Weights of a small GPT-style language model, trained from scratch on English Wikipedia.
Training: a variant of Adam for these matrices, 570M tokens, 8703 steps.
Each number is 128 + 32 x the weight over its row's rms, rounded and kept within 0 to 255. Layers, rows and columns count from 0. Numbers have three digits each. The size before them is the row's rms in percent of the matrix's.

# gate: layer 3 MLP gate, 640x160, rms 0.147, rows 131-185, columns 80-159
# up: layer 3 MLP up, 640x160, rms 0.155, rows 131-184, columns 80-159
# down: layer 3 MLP down (transposed), 640x160, rms 0.119, rows 131-184, columns 80-159
gate131 090:104139134144134121166194188155159127127108183097130116167206159188098078170172138171128164068135119120091165139069121074156170180073080091094098109078150148170120112171136084184098113144117096131107118151144151172114160078144080132191148158
up131 090:065102124126065195111118186109085126050089158125134137109116124178140115139124111124120155109119150147141102104127124152093178144137178113103071152105158080145109125174098118110129083106088072143119151171130146137115136116097097090164142155
down131 097:150125122096095138141069098098077127084154084145121124084067120063187177098080122096132108162112147107180082119159117210084114078183193134158145137155143101093128145137062151087152090121124141156141166134104131091146080173084165082054106107
gate132 097:107119114119128157155165144147100112160093152121156120152102071165066087101132114110158119183094132134119136148112098146057070134103121106137127130116152122078144107120116068103105089138102139146152141073113093082119107082153113091128103133
up132 118:178127112124171081154152111100157097114131106176125098141101089130156175158159116080146141072121087101118150168119116093167169111155138136134103077126117168130171137108168131119171111168136097013137178114096137173154143123108104098153150102
down132 127:113083146113140098171136126094124109089141129153173092145117082111177176135175114082145136065106113128114146138115139130170124095121162149117104102142128172134171127073166143139137115176166096079173167173114129143158190102087092077165150102
gate133 093:144139111106153107145152161158126170127157166150172127138096090098141099173090148120186110121142167156185076084139052130111140161134087046169108133166051116121181143086195113114130137154119076066100149119130164173079059125101130085194162142
up133 097:088110092151170149178095124132161131143110171219120140123140118162152092116104216113204119130135170105111163128124066095126199159142110196087200095172128096105090202120114067117142101137122168169127135072124130140114120046102116129125125123
down133 101:110138131116099124122167124137120145153140123132178138128099093140136103146117140118189114097130154108219075093147044137110128158138102051157080158161090112108132151101149131110141094149109122043082128105132164133081051176134110113193163137
gate134 098:142148163124122111144106156139130089074134125138139085118142098038136097054124143107170098133152151132094217145114121141159156131109169121134120110139135122074111114149143143106147112146131188169101079109183151149138126114155109163171129130
up134 094:078130145115111155066107115104149163105194143136126091145120148131145142110120197076095132092128171119139163125129143188129092137105141190121109163164144137120197098112106158133146105094127097173178157151148141099139017166128201112121122058
down134 095:107102119134140106123158070114160156161097146112119141103133134220082159194120105132098175107084112141148077099153118102124107091139092114100145152125104128182150123111135175108103140126128047090138143118059112100077104115083170088116090154
gate135 092:140137136088156051092122168079147153153161129136141119163135135063100086125151118110121169120154124080105110148065064105156106167131172126087132137054156185122134136132098131133090090109123139093189113072108196157207152102151094135085174153
up135 103:097150150152146092151117073159144173102089150119160083160134151106159096135159112114150102082122098119150146116179173167163127170165089121142126132094049097116147119152199077162115162152154140093109214115153150120149119122107022143084144076
down135 107:104150173170120100114133077133169181115083149093201104148122150115130118139165106117145137108126115117158120159186140173136115195155096122139130146058087149115168111116182082163120141139154162062147198113157181108182133129111061132105151131
gate136 099:118129162077158124141099143179064172133121165159093149132166109107129145115160143084144119114157097156098116167105095168196129150100126098115108181092095045136124149174154106152124086170100133129087143094154115141148125080125137103143064127
up136 082:089098142137135074064133120118144126142195162121096159147099102119135197092127179077097109129153152129143111095169147163126163036089208127122121164127116077139148135182093148101092107078114016113084138124137140149121089144155168148090094073
down136 079:109108118141110086152105112098213100217112107105181110102135089176124132143131096141051176121096154126128132127162123066049084134115118120095090102150124179132168161149078112115192149121162064156156125118110127116067097170139143173084126141
gate137 099:134151138140111163113096104092121135121167166098131134084132134106062166132145132169201140064208188176191086164078120147153113171132120126097134099110111145149148178060100161111170103150083195168138128128086105052117169133162111097146097151
up137 087:109141141139164078128116093099160099131035100140113156165111137108185139118118136108108097145085121114069201159111107128090165117094142156180153088119107165114097104087079107079104179122134107106096140095207087104157143081120122129081119098
down137 093:113145134146128132093085094086134118116138152117107149104122147145109174126124155181177157082204169139171107166078145173124135153130151118127138079114109149153150161066094167127183132136109151155150144097099089081152148129190156067143070181
gate138 108:195118101132102177201150167129196129123158145114130151153133102103107181100172085116127149149098134161130060127155155126114126138111191117152105063093142170174149078125167113161152168132119125119135065211122119119153118134094112071152110120
up138 089:064123200094118171133189124124100130109105162146152149113121108183055118179119107145126162090092126148086119075107103085160136168130150121152194086117117089156117127154136164185123180115098164123106170104088117179150124117113070153123098074
down138 088:159112069141059088187073142113143113099153086192105126138157108068137156115116144114087132126146138186181137156110157203125121099157143124141104125099154153092123091113154090120139153111158100142120091203144145104125179124154081071148151112
gate139 108:159137158118142102150177156163154097144110076118156150128128116180129141048173103094172128154081136132131077207142110103050105126144125086149106117134187151125132147136132119113107123133162122158117155102189116128161090130062149162161119115
up139 109:140138107106157116170103138164173013096097121113136126170121124120147150155139202098088144033159126104065148113125104114137179139115103107121097158127143107110185142116125197126123142128128110152093093122151157151146117113137116166106185211
down139 111:174170160119107082195178174154115126104115134139104127176130115156149139150151172072155141080120160138122110071147119067063116142111087136118156157121164091066176141142134175077136156107129087077139071132142147078146195128081123131098169160
gate140 122:103113104161117113150146133151124104173077208138160121096139123039155104097128093144167159102130133122149173161112105113100067137114153115125125096080146115093115117109140072146171116144122112103103137106221093100111159114117104102153176142
up140 108:113146126113140139119134149111063130093160106176114097102067166182108205151181146133141100162064127130139150160138128106142189022130124156092110100165120155085153165153157138117122167179128131120205138125128131158151123145087125102084153146
down140 105:150149128096160147129119149091174141100147096098146201136131113140100114150136133158142140151108116096203125143125144071074194119051130108125081051162156120162127131176139067094089164166128154192122147140151165142137133094135124125157129055
gate141 094:120122097130123086121092115111161156155038096082150166131157105071139115141178167155162113119081127126113097101070143086102071113147047072104106124108144118132124183138132146132108186130091163128144178135150158174200086094150130074100137163
up141 113:164139042119130132126129130154155102189123118196122150147114097183094176144134115154085192111075124178102118117127121174153173124081100091141160154102128078172182142137117104139098103087118130151124084146134135149096198100075128120165143125
down141 114:163121058158104111110094124122155108154075108156123190128118111128106141111201165183096183112069125169120108102112172167149140106069130127123123166086135056161171141076092118114106158099106133143109136108143213180117148085145092065145091166
gate142 097:174144155100179078176143133126154150121083156094121152131118139138157116168164174125085097182090107104112130174119056106117132092139126083126113197113177122128109163087131161155151095118154119146088123108199119152158083135176138143080138124
up142 106:119117154110190141185078095153174125179125131168137154111116144135078126152127092168195180145125137171138116089119139165119087137172141127107066141088140090126039163117091128051111181070135144066177106101087169107146157133123136140101080163
down142 107:157141132074166128148096120139145162166106115153131157067129154133116137132110073208171149180148133160144133140138112132147121079165168148097111172112133143115115123131080132092156148083134124084152096119091148101143155144085138113137137161
gate143 111:169130132046143020190204138172116115137163101097159119137178093098150156065159142148138129116091173123168115159117113126111099122149102080105103137124150123169141105109093118129100074091141102097144117110086087114170076101093103151133140070
up143 106:064155090167135152157111124161086107109114087191117120105146061084102125098138139062151159074094134178073149211167167164123109163130181136141085075119061115127136103125089139180113147100145144103124111138169160120094145123203122118124099106
down143 109:095187096123185073173127127165095130123108076185099122094145069094162124104153127083145146080127084111116177204207127127122097158108127068125079109124082113153183117135062154151162084150106140138143117135169122159089095115179073120129085135
gate144 109:095146129125155144135127070120119114102144185121149111104119071104182164122166108100148145111119185153128148150109100132150123212072122172136129113113102124090186095139083121146124154128139087130198150172119145125126106066067132085096117125
up144 112:136111094122153174152137145134174135130175144115130167138134156141159081115151110149118173105135127142045144108089148117128096116144176105154158095083172089199100068105100086128078092145131129133128178114122122094115113120072159068104087081
down144 119:150116101112192145088133130141157127150182195149079128123094104114103134134149124167147125070121095111061119073109115118146088167194175165104157106088096147142108137142115110126115115153100153106129152138109098183112120105124131084097099101
gate145 095:152128090127100158138127178061166116107164175102111095094120153129125145111139168158126134055150108168128086102158111150128173149105114188082139132171075082133103072132132144157155135125090135073144166147140168136087138066078154115125110122
up145 092:090119147113167200164131128140084102083117159163096110152168078167189084189044115174142179101094127108107097103114157113115106137114166128136092180148111073184133107188114127194148153126087166151157113203130133153090096099163126132095173086
down145 093:109125138094120083089141047199084131134112087160191158159121111102117126116125077104149099186124122075133156146074150116122124107147113070156149095089158165139114169111138104102108125154116113154105120108125113114210102206169125111138144140
gate146 091:134116137122093204090124158124140099122191071140105180190169162159113108133135096094115149123168117088123152137124157160108123095105151105140098179134152146148092107128146149195159178158069132093164069125106118097132048136155113066091116155
up146 086:135144177141123124126138149132134094132129124115156147152100171180070181133161116124164117115074185157106138179121126092115106111082096106090118088163167065094165129112149100069144110070130203120155153128122192108155152138118091088190053096
down146 084:094126090143166123145136104118106141134131124117102087082140077084163089098086164113075147162150076123148117112135144171123156151150157151195143167082062159170103156122105164192119163168102085146086105139161069164118099099129178150085168130
gate147 102:114158069198132179158132098129073068167087152083148160089126118103166178104116097139119151134120081138100125212075117188133076104151055109103165120146126122118130157138062154144186171137158124118166130139161098123160135121072099143141126126
up147 102:142112163138115141098055093114089131192124107133172108099110197120155146127103158070046130070067144086071083097089139133133199076104118146140155122153106123049185162141106136146085130150116108157187132146101119116112126131152129129094150139
down147 102:143082188102128065071139125146100164133153079129097107154116161173105124132130124128085121095122154109161110085120149103135185095120184159184078151070133139063183114180204114122086098131127088106128187103119126149061129195174111079064176146
gate148 097:174074142105126160107139174138075092106181151092149090163108134108110164177166141115142001145055106119135129102139108123182142077138124071155107190170113135150135173134144177161100151086113122151111102111138177118142104174133107089166144113
up148 087:087111130175135114158136093146099116144104098129179169095120154144152143138128100154116118165133124128050152110096151112101095119140131120180153079108106107157086148134141093099177135134152168166148114093134121180105186123070162156221152136
down148 086:164121122055101146110136160124177157116188145094075082153143103108114128129122133101135113100120144161193102118161118146130174135075129096123121202155112168113141101093139149180092126110080114103124102124090131110102098172153067083095094125
gate149 094:142142170079109085116150093095143137141080079117131147118147096070134105128102118065117130179141172159147148140166166102124112141092157067115163126079112129167115081134167058139149143163192130149156126158198118160142118127157160127188078108
up149 092:098102149163065149052126115173138100152164115111094210112123161149110080145093143086107183144148173133156105115134194132094171126123148096154134179116159096135139094163149133101074164159129158168096173172138204107149104188159143142072133111
down149 099:103120123174156144153124177151112130122184173153125124138103179184141154132171124165160122086129105085124071116102087144120113100146071172132087136157143134060126173109076188068095140097046131123100145105089127114114133112091115144047156131
gate150 096:143096181159129174142117090093209071101151103102206145121119193164119130103129129121107149051163067143136101097148095142104135184131120115120096140119135131081113077096105109146155067122173118118105136141148109111141096148114107075095144122
up150 087:076107135148141075116130092119102107101149115197150146108165132141169163188091148145117136150095149097149128119164134122177140128082075149146093070180098109095112162163147107123107099135073077191131113130105193176148102098140173093116115102
down150 087:147149086083094153137166168114121136156094137099091108143082092117081085071182106098115114155152125148106168126111142116094110104177184152122167202075156144158146080135127165124118157098179148062135139129138092094134149160121115172136122172
gate151 107:100155109106123140188146143156141094150048134072111128113133124105096092144134124178146099096125112143124125149131083087146157137100122139117124088132160086148097173125180120088137135109175137196131087091124120118153186127143086199112101154
up151 119:117126097100122210112171170118144112124087131113135131112082167124162158161143103110133127113158095139159141116099141175111083136073127176134101171180137137086143140141120104148155137105084115208142116143157194128101095134084120135134187145
down151 121:142102071185106128137174153110176124101089131074156143110102106122144099141136090094167105153183072135136131080121096115149104163103114139126120163182073125129104139086101103124086125131111118210107140151147190122068134118097140162151114110
gate152 106:128129170143102089150177132187134147088125076174146157135159110116169171065152091083119153142108152104120156205080083105071151164105137110098076173098145132109125121172117093114089107164186119159161167049143099146192128122122103129125093108
up152 115:127062152115126104121136140148183069164132107143118107095189167091169090167107126125131057124172101134154153144183083146108127126080105107136138075145099166125071170110108114093000159125060089093146120126115119158176135123126195094056083142
down152 117:122076106128098087105164146114112082110073109132152120124171126095163109146108118144131059125211082103173160127157074112078146139095132103140092037166127220151144119120152125144137176182099118159137112149176148158142149174161101100098109117
gate153 096:181129121124145082176211183093192112154100164073188163067163140092169149145189124108178094108177077184112114158156054130087104145104142120099165099096189133097102082144140127096140110147138106139101155134146153098117113115148137123111115072
up153 118:104175147185113127129140106091129158149106098177135173094151190190164107123144152184125116136145096151115089179100139142106164087080138157114122169168173151133137127161131185134063128069183062106107156125128077203171114169045159157122133140
down153 130:112180147185134124111061094106123156164081098155115143136142160191130085118136169208168117115130111130110096148091156156131141061066142135132116137172197142132141181154125184151064128106171093129147146121116072189167094159016142149137114153
gate154 101:092136108141106166123116138191127091124154139106170173137147144115147137100125142113161193067179197175068126162088086091088104149131128096161164101076098125076144133140128098149159116176177116093107144130154138143142154050140148088123123143
up154 116:136131139129138097066140105177175074142112078156154086108053121134106056120131113085110083169157155109151176103157126108118148070136182094095122096119107091147106135089110211079160128139132144155093107158151051078096131126159096173137116159
down154 117:154119139129141079076135105161161062085149119120188151135096128110126074109143125070119114127173183111178188100171103096131150066143168068120098077121112072107113128091137165121182116143141129124060103145168056098127167114156108097088106137
gate155 107:189196129095105176136116133161165215107109110146156150160160161116095152097107197085145137155086111140155068094143128159133111125111107106079112059086150181115161150105119125117092085099150124117168099170172081121191156111120127141147113162
up155 083:108134097139126176150116139116143135110110102124137189131150089138067144126091172139120090119092073168147087131188110124146114152142097156081134064128145162054175174162133059105130115094200124127193156117131147164158198144076148160169130187
down155 075:086104144111164111096150158182084100151101141108103086138087150099173101158148080109088156100153149142128176114055107124086139123123124109137123185135152109184079082081111165089169141158121166129077140114101158110063070114162105109122131082
gate156 095:155103096074180063122091100159139142102136143144133107159140178107203120135155159103158058140127123096067057108143146066133047110106112134113126128130165138168113167124090107071141070148133073204171102106152131179172159068088127114080128116
up156 117:159100074109136081147149112155101110112162172162162100129153149119138103096140098102149076143162093073086116075184160095103129119108134198167202135189100131105169142065071164099168091124114155119140099122197183118179151137168109093163118099
down156 117:192102116105159104142175135144086113131118140121124105115117117089096104102139087119141121152127137069148195124129177098142147154094100179162196139172123147116141107108127139137164166127121150077149087146205137125175130121130105074128094084
gate157 102:130120055124107132143152117072069092101140138095209097140110160163103101136124160139097178109175103177123181135128163175172151087144128131157121192198073104149122102126099176103121118076110132121120087093089171158149100168174184137181159104
up157 092:157100072124135063117096084130122128141163088125134168090088120132100119150122097119126129161121122106148000115137164091099110162127139110148165099079140141148157162125140148130083219142094137125156143181088118125139131124120108163103128120
down157 092:087150170127124185157140191119140116128077179135121084173139133099164146067147159104085129119144154129112233138116060153146139108124107124124079148170125127121102082125113105127155046106187121138117124085158136130110143117125141102147130121
gate158 093:143124145084139128168108125119119132127107167142189111097097082112106132095137108116154133187064195080133168139089108088119062055149083110044073136095170095186151156124160116108070116105136157137167130077195129096178167099094139120105114077
up158 120:151130207127184115152143098121134119167089152159084118104180124083157129184120141143143109079163119140128127140122127129163110139173143062100144100090186131161131153096048128122149062070090072083145141132058164169125159121083069086122117132
down158 119:158121175125177140165114132102114145150053170147091159089163128064117118147113133145114097090145161088137112127116130150137104079158069088104108105109165112173120149080056126123125031076097075105128118128088181161145195124086123104115142111
gate159 091:130147116131126111161092147068071169174078102131132125187211099112117146127093084085181056092146145166137187123103131134116117121130119095154088108111143115110146155104173128138207177121160122059190109088132120054144102111125101133165099092
up159 086:062087134195095146122074141139106105154121098143138093115144127142079140156099127162122153117144175121202174109156186156142109168098144110128130150116127069157131082151198117156162176148096110094158097102084108115129111171141121128155146126
down159 090:114130127143144121135150117183204078079157141100144135058050148136149117124141167179103200139130095108117083138189131137171143140140104128102170165138108132123110115125064097128067088150088130203073147157149149201115153150140126130084180157
gate160 097:142131059126137136134121115181090158173165126094131123153163148117169151155142106097143152089097129172144092126119094156108097234072138127127206121111107154135177017133164112124202160176083135125169142121165084139136141156120131105087125127
up160 095:143138145137114117117137118115193158119117138110122121119138110108113051103182089110150167126092190123084124136115180032164141113132136151116149141096096118166089193151122167126087128121209117145114099141107152101157174107105140181189115091
down160 085:106134079133163115168115113188095162168164107094140121132180143111149177113133087106133142110093104190126123109110100161089137183115134118136201141127130167109189019139163113126191139148049149123156172102149113166084149195151120112100138159
gate161 094:122095141123161086145153096103099164134120159140125070132164062086127146166147117049134117100059177124106138117161118093209085141123130134101153164096133142149208119123171169129103174112101108076152106083171225116110170112107140103120097201
up161 092:062121143158111173072143093096116166071105122149103158116114159134103101175136118070079121076077137012093088091127173090121141086165148135101144151130104163135140075098090150052187167135139105147108125138090136118080121141151121114125129155
down161 095:156195128154102189125126158153166075126145097137137152159081199146112115090088160165145146153149094153123120107103123147047181139122086113136124100148123141114055125110080107119158084149139189200102163147129051161094069123148106167163159068
gate162 105:216184150117138129103154151166096139147144157101128128179143129152110140068183113117119088134082083169107127104131110141139118160135133091163058146118132169130143078164131142114111129129085126152101145125157074154195087091151127169138150120
up162 112:123138178123124134112130084143118045143091154124119104128127103075178160181126127152126154056104124135128110150148105133130065150087052185141080108119142085110137126159138134146141125144149154181099134122136128143206085095100114083138111203
down162 122:141121143126144128083147075104132102109135136135104121138151108056202131101100132099120111025118178135122088102135121168160088116131124162136138111131140113112170095185095159147097175135131111165147116135125138207178060114095076103157118103
gate163 109:127143124160131139109109136086177166158118079128153174141110131066143100125124105075162111090110192213121150165115081098098100165109142153138194090110090135149066075085124123131076150137153134070121171114136147167175105113110194123102150187
up163 110:130135183074120135121123113110129117066128184170157110091163154160070122049120118145135074141140118228162106142161138207134160154151150155106113081088185110095185061145129105149078165119117163118117151147131172152148120124105132093045085077
down163 109:175081186103132094087152089081160125120124189120105090111174131147131120042164133171087094114159077202153101188143138220161140121154143106111099092119163142106145109148101111092117148127184146094155153161117148163145111107124139088110123065
gate164 098:177102091124164098139099178107108111132117165161132193115204136089095127111125130151190157083149096109106130180137084088145133115111125193136117137103167136123130100117097097098088119125122176055122124100121202122146179044118132164129129099
up164 117:104152047067107102153138097174133080147131141146153106113202086110117183147106169141091164179106105156050170134156159160129166166155155128130061118176058105132124159116147128107166139093134090103147077158149112101092145137105084101146094104
down164 117:103116060120117161191104098167141075181101143150159117117175087072095154140120133142147139135126117109061122148158172099134160145142178150091070141146094134142134097102144145091144113091157136022147080192144125125154178125103104109137098138
gate165 107:162156101117114183129154165160136107141062119140118147122125112119134150078143071123124107166149135138065164162114079117041120112161146047069150114153157095105135134157059107119105099160173122176164143083157116092113075097114107147092054117
up165 116:119132113151126088124130097146156119097104149147131178153113141121202136131160112109137154094112155153101110134111140129187098135147111108158131148125113158128072084138122104172047155123175096167086149097188063176144130152139080175141170127
down165 121:145118091179123086164115110148142150142100166160120101148109136141173086144102123108162134175102147170109201078072115122150070134110143090136180174089169114155122117121106089151094117131120108121139100098122089157147090115132105124138168145
gate166 102:144137091122186125133155161153128094095184088151153138073163113076117128142162080148134157140113115148112140148102114107148166159114132150194122141025118108166107142111130120139133109164131143103117119140187161097124130104104163119116082141
up166 113:090074067175115178119163069103098096162048103156139151161088101120147158162135074150132071084116150129122095178116154195116112219126123139110093130120144124216090191086127163089146167097158072090112157115138139113133152144135109109118128143
down166 116:080093114148091139133140046097105145167074152157135131177073097134155160145144143121133080044117161092149113156150182183057106171139122113054096138172121136197102134107136170103148148098163052118089132119081106126123150119159111107128143126
gate167 104:175162099105145121135172164122164195138155169168094097194128158110107108081142110152183116066126084173156160079111100104103103136101129080099168087085169176124180081062111099135115108130091123126140121091134116103148151108124098104158125148
up167 112:138123062110132110102142117119145121131122086075125083090152120133184162108147061162103145162145145139099100135126142127073123090185115123125112149163175166131115135158180114148122165142117117114195167093149124113167157123147165168187074096
down167 109:130152090098131125086134132159126128103093138116045116140138106160178117103144085187155113151137155167153050153095131081106137113116140080136159118139182179150125060080178085154096136124158082112162166064206135131187154149093139131147073148
gate168 090:097132194082127123123154198142101150168154136126185119159036160131092189155101155123138120162107092091123094064114135114103052112083120107124088113166118154127201100142072152124130103145105163160171085094097114086117122168143111100108100132
up168 085:170135125116137081145152138157052128131125132073159165112126121171099183106140158109153145141093170143109159109174119154086077150103136144145180153129129119189131126109134117187114178109146109119113178133118062218127089110138147135143116121
down168 084:107132144102123156123133106076177105100139120185092106156111111051133060111104074133106129089154095162111101149114140109191176145144134122135081112116132112084121139115146107064147084169077151141147107125145161053153163150134143151094123127
gate169 083:124129139108155082137125141102137134105108069188150136085131088143092062151079092038148133121123092094150122100150139110161182089087139129116084189159112108069131180126177115120140086112150135079082135111087143116131118146144174168069104152
up169 084:180111219117132144162093149138074124136132181157131041140081057118085152150154134167164063151145142150089138126151143114102127129095070156143108138147129135159118116181064127164181172144127122107098106111125137173139099117081174134146099123
down169 083:081140051120124115104172112123186145132140049113113205148165189128174102104084116092088217103113122115156142105122099150147120123157199107119144117116106107078155139077176119098075122120159109149162131156153106081130152150143083106129143134
gate170 098:177156127070132105108133107123166127122121133169132149067120119059160128170115175111135125047097142080094138113127099149092097145095131125101153157107080141086155117102102050120175115127118140161177128080121109110074100110164118070170133079
up170 106:094148119210101207146132166127114085135097073086130204136081093106107122113127074057125199128120168115114101179104119151129120120077141101116083125151107126195064163148134141147133132126165128086063109138132108062148137180134206139119116123
down170 109:105085100164148152141128121124070130128100106052092145112112155118130135136139163106196178125138170086127145184106117154098135158110156113113134118173088105122080218106082130139131108091140130120113145150100101096124144111158201175128138126
gate171 093:116127132094155131112133157091133130154132138081134175115166180136180116155115124148105106193163142108098108070129123138182153136221155149110085138200128136164101154135122141166099159135138124169178077147107114150144144168074043142169123093
up171 091:228116117114125117137150146152095128097100119107154036185068111147128132111153094132169061114108151130084193115088119174128088118138073168139121162118113158151153145109120190152022123118105154131144085138138088150144109131123124122099134145
down171 077:099141145131153112105115129097150127165172118112146191109186162113155135188067140146083096182168117097131068093137125091137137155180163116116073112183146124129096129139142106172170137136148142130135124146097134131110165182087077145132116085
gate172 091:135069177130114055173144122171121114120139087253152086105122185172143113078181092174126126125118174156130157136137150103107135137151099112120145122096124104106119101163121043118086117119147139159145162108104144100132117116101098083127114113
up172 089:084088165136103140087143132150146131156166110156126102081112160179121176112090144137089080173128113107161131108127171142135088101126112155116094189171062086137084142139134091155160156075105144163133086193075128121081104165085121107124148086
down172 089:094215094089146182095102122082138122134137191040105173165141073081118137195081142084129127138099094103115111100121078156153095125072142140121140136182119117154143162114145162149161157101113132131112089165120127144094159166148164166113124129
gate173 091:163170180077119136117140165167141158152092169151125111123121139106098116097140140088147135176093107120185169156142111124137102085100115138065060127106120125166140139101135123123125078148162116149149058089178127087160133074087156095085134159
up173 132:117103103102123103123130092066122122104039129136111162167165200162102166125132135059125135066144126141116105178105145154150136168132100088116162124154147154079135126106137174101090119137175144122151140116087174122143065134135139161122122122
down173 141:149088110096125118138109080069138115111077122130155129175139170169115162119140135092158146063144103159132119172118098125134118189133121099110147117149126127066162101123112151114104126140146127119125161106060159120092056143137111138106132102
gate174 098:092115117118107145132172173134186106074110087116097096160143128122091148159092134130114100136173106173049147136146098111129163110112129107135153181115133123143118089168138115132131184155154101053131152134074104072100155142111102151087138160
up174 094:094063143114128090055095154133092055124129092161101132083155102202099126161057195116088124198102137127095127136160189145130133091125186143144085164110111100076125140107135141124133151157111146135118161162081163156112114146129087137112169123
down174 089:178153147155143120131090056106085144186142159153141161116106157116158112107160096128134174124103135085149110135090142167114107140142119137164124081146103119095137151130151145105149046098058187157104117125199140160140115133174160106136108102
gate175 096:153104155087138189129172137161098109151105125097139100118154090098183141161089091189085081147123142125068169147119087137136077112131086072145136146109103139086143164122093143129161152108077058134127118168178134156086136088122147163121108121
up175 091:121107111164122080130140092119198144088106150151156171144143136093143103105099173069138142137121153108174166148159106069121172093107143154138152136115117170203048155136172113140120133133177114132111100132138134051125134099114134083137132077
down175 093:132094163097162192134135136162121142146126092106133104140123120109203103134054123177102100131131150105097193155084081101175119095150088080162144158102080155103132171139130155162179138089135049108117102155155156137072145079108140150108132128
gate176 099:154078184143142121129153049106134117126197108144154093111083138137126182132084095103103122174146102112126099105146179151090166141122130081157162155159131092123188136072121146202132124140072162097102103201113138119124105123114160184104085147
up176 090:135141112082133084121153138101090173146197174178040101129113164093137079128130101141187113144093090162152090099088130117107074099162128178101164172104167141119127101141098084155107100084113204140185117124107131161121117171179031149122085079
down176 088:151118149189107159105124118149102115119085092114214135139132074180127227109117137123089113099169134108088130168149125197171136168111116081159086051167104128157133129098140138151161129192145084119078147138145148087156117079109212122158163168
gate177 098:172155118096114151122117090113086117131117162098183165166120093127186170140118108069173097160142087107083105148159116151141152093134085088078153104126179125229184106154103106148090120135164084140105121070060156098159109102104119154215171112
up177 094:125085130123195150127167140098147114136122127180110105095091109090128105111097093142130184112087161105127133169101118106122067206116144169149096102077097115062073113164112063160181102175135112120118130130123078146148096119160088094074180124
down177 097:125136111107118137131108092073120126127086148081193160156089053126161120162093118090160146135131096144071144163143138135105128077104101080053143077122150115182172076115083111127096135124199084151050141066087121090159114119131143120176195122
gate178 097:207152073104160134131097160115077165134182087088209143160125113088126128149135119090101148112126092126094103145113082112178161120135093140157119138149093132168138179074095128153100094111145112130133110146110123115143113115134178115165134074
up178 090:109068171169069118160123124143062128109174170151113167137105118124087156109076168125066094114147102085146107147111139146161130102121122145141117171184098147116141180133149116188116097091085120136133113129148186139143089128187133123158170140
down178 094:025098183158095142150100087139179102100105156130047135109178156149137134122119085165171114131125108104132163106104172120081096136149131107109140127121076136095141086164125170128189171173092144136115132120120151121101085064188092136101118159
gate179 093:121237164080096090130106144169138106121122112086084129146141160111169131132127145119136144133171149134098118144095107132121100144111117117036156062162225143148101134102091136131106194058167093169190081171106137111086153152099116149123106090
up179 089:140098122100129109124173159081177129101122119104170152112187092175098101145182148116197106173108216125124128098083147161121166131152084111128087131143099139104129170176186120181132080153101100112152152096166064154100114094092174109138093107
down179 089:113205152130065104145108159155101102121118135092072094159106167131185090122105149132127187117175143131133116154093087131124084199135141109010166074167206146151108106101073134134099162086181119164144074164115159108064129163090113137081110093
gate180 083:164127133106116061231126174166160108141083128089172114130106121158153154152126197127134114182112089110112140176127088109111136155134119131095162100092143082147154155148124130118149078158130209176170137111162093116157131077123077148148123118
up180 128:174159152101130122071089101151132144113121131098116114185154074154151176158128142142101123119136126152076122145115139208155129159109080138106079126123102095157201095164094082023145156085174139139098159172124116102109139144116139107167090097
down180 135:161150140079137112065096121161134131138128107128113126150129085159180154144141101148063132123139151132115106164118176176169142135106109154093085139118144089142182080164053068053149160096180118162089150129165114119095128154138157103128101128
gate181 099:149139172140174123129142107133180144188130101119148096118101112119092101155137172143111125144143136166162106175071052147135130138117127188121095118088116132139078133107064145108137105154179134130135124096202113090168114110126086111073130137
up181 115:102140110094128126121104113157171112123043130104142135117155149112201174119127131127111192101139135161174123081152138065113104090100062128154182141108140183126091088131129118098134202089140127148176145164068143131154126116149082148132071067
down181 115:125109160116146133083134118222172076100084129061133169090122124097191181108093129136110176162110154149171129097170116066147129122084154144141186133108119188121114128177160128135102151115171144136134160183072149120161158106151096129120099097
gate182 095:144097110151136083176155180114125122183117140145130113154165067119116105128124139084105121147181119103116108105104108145119128124127146110170090146100145132151206146091151158118117130107134182125177104124076172091197134095091124134098105153
up182 100:064087115145117167071100168135143111169094077159145148118091118119112129140107147106042132063166134070173094117066146162170096100096143150140118130179118094153116136161151154063123106092099138149097153140134175118132111144108137113054125119
down182 100:090142166104119170058096050147151106107091098126129151082103147109108151143105120166114124053167105107105146142134133101172093142087111176127137142163095119129067091148117084130180105134096136112055169120176136146078124156145116105133128124
gate183 095:128166190100107136110115128118150138076128193160099121121164148132148117172153134177157155134111100115147169100145118138156126125093113173076117138142122127141136084162106172114134148142135134179012177144131117099189153141129147075136136073
up183 096:113172136112119129070070092090177091069119086096088123154123175151141132142129177123094135138166087150149159083184149127160168096108086134113117150129135068146104082109150109078163123141097159124092126153086149099106088183128126130168110075
down183 096:111093089186149127154127112147093088202121070115132121123086116107151098103127091065110093121144151147111116168101145114117159131133132100172146143115144100096132200114177076125118122126139132091213077123100132160093066106128133200123115167
gate184 090:142099108135172133112085113119090128137181109093158149166119182113070149095097106116129090058117137174182127134113159121122152151108132096085090162172176112145144064155098138083072149128102154070157093169082181110127083121166162145118123130
up184 085:158117136152098147088125181205118148103138216167134054178109150120095165170164073135148130143119142134107139171067139113117119101147166146082132115131157133041144097135129103149116155080089156159120093122105120113117163139174171065088171173
down184 081:122129104102143115174135095050144108158127059093114173096149102131187087085091202119100115133148105125153115100182133137149118157112111125164149158139091106217125151129130158140146112179202094088122160138166131144134099171100089193156084093
gate185 100:166150166094188074130182104146177157134166169112151094111139155114142130085180106128146116178057126134099128141085093116100098166134151089154086141141170153158108170095139182117098114106105094174064142132112105152152105110157117099113072112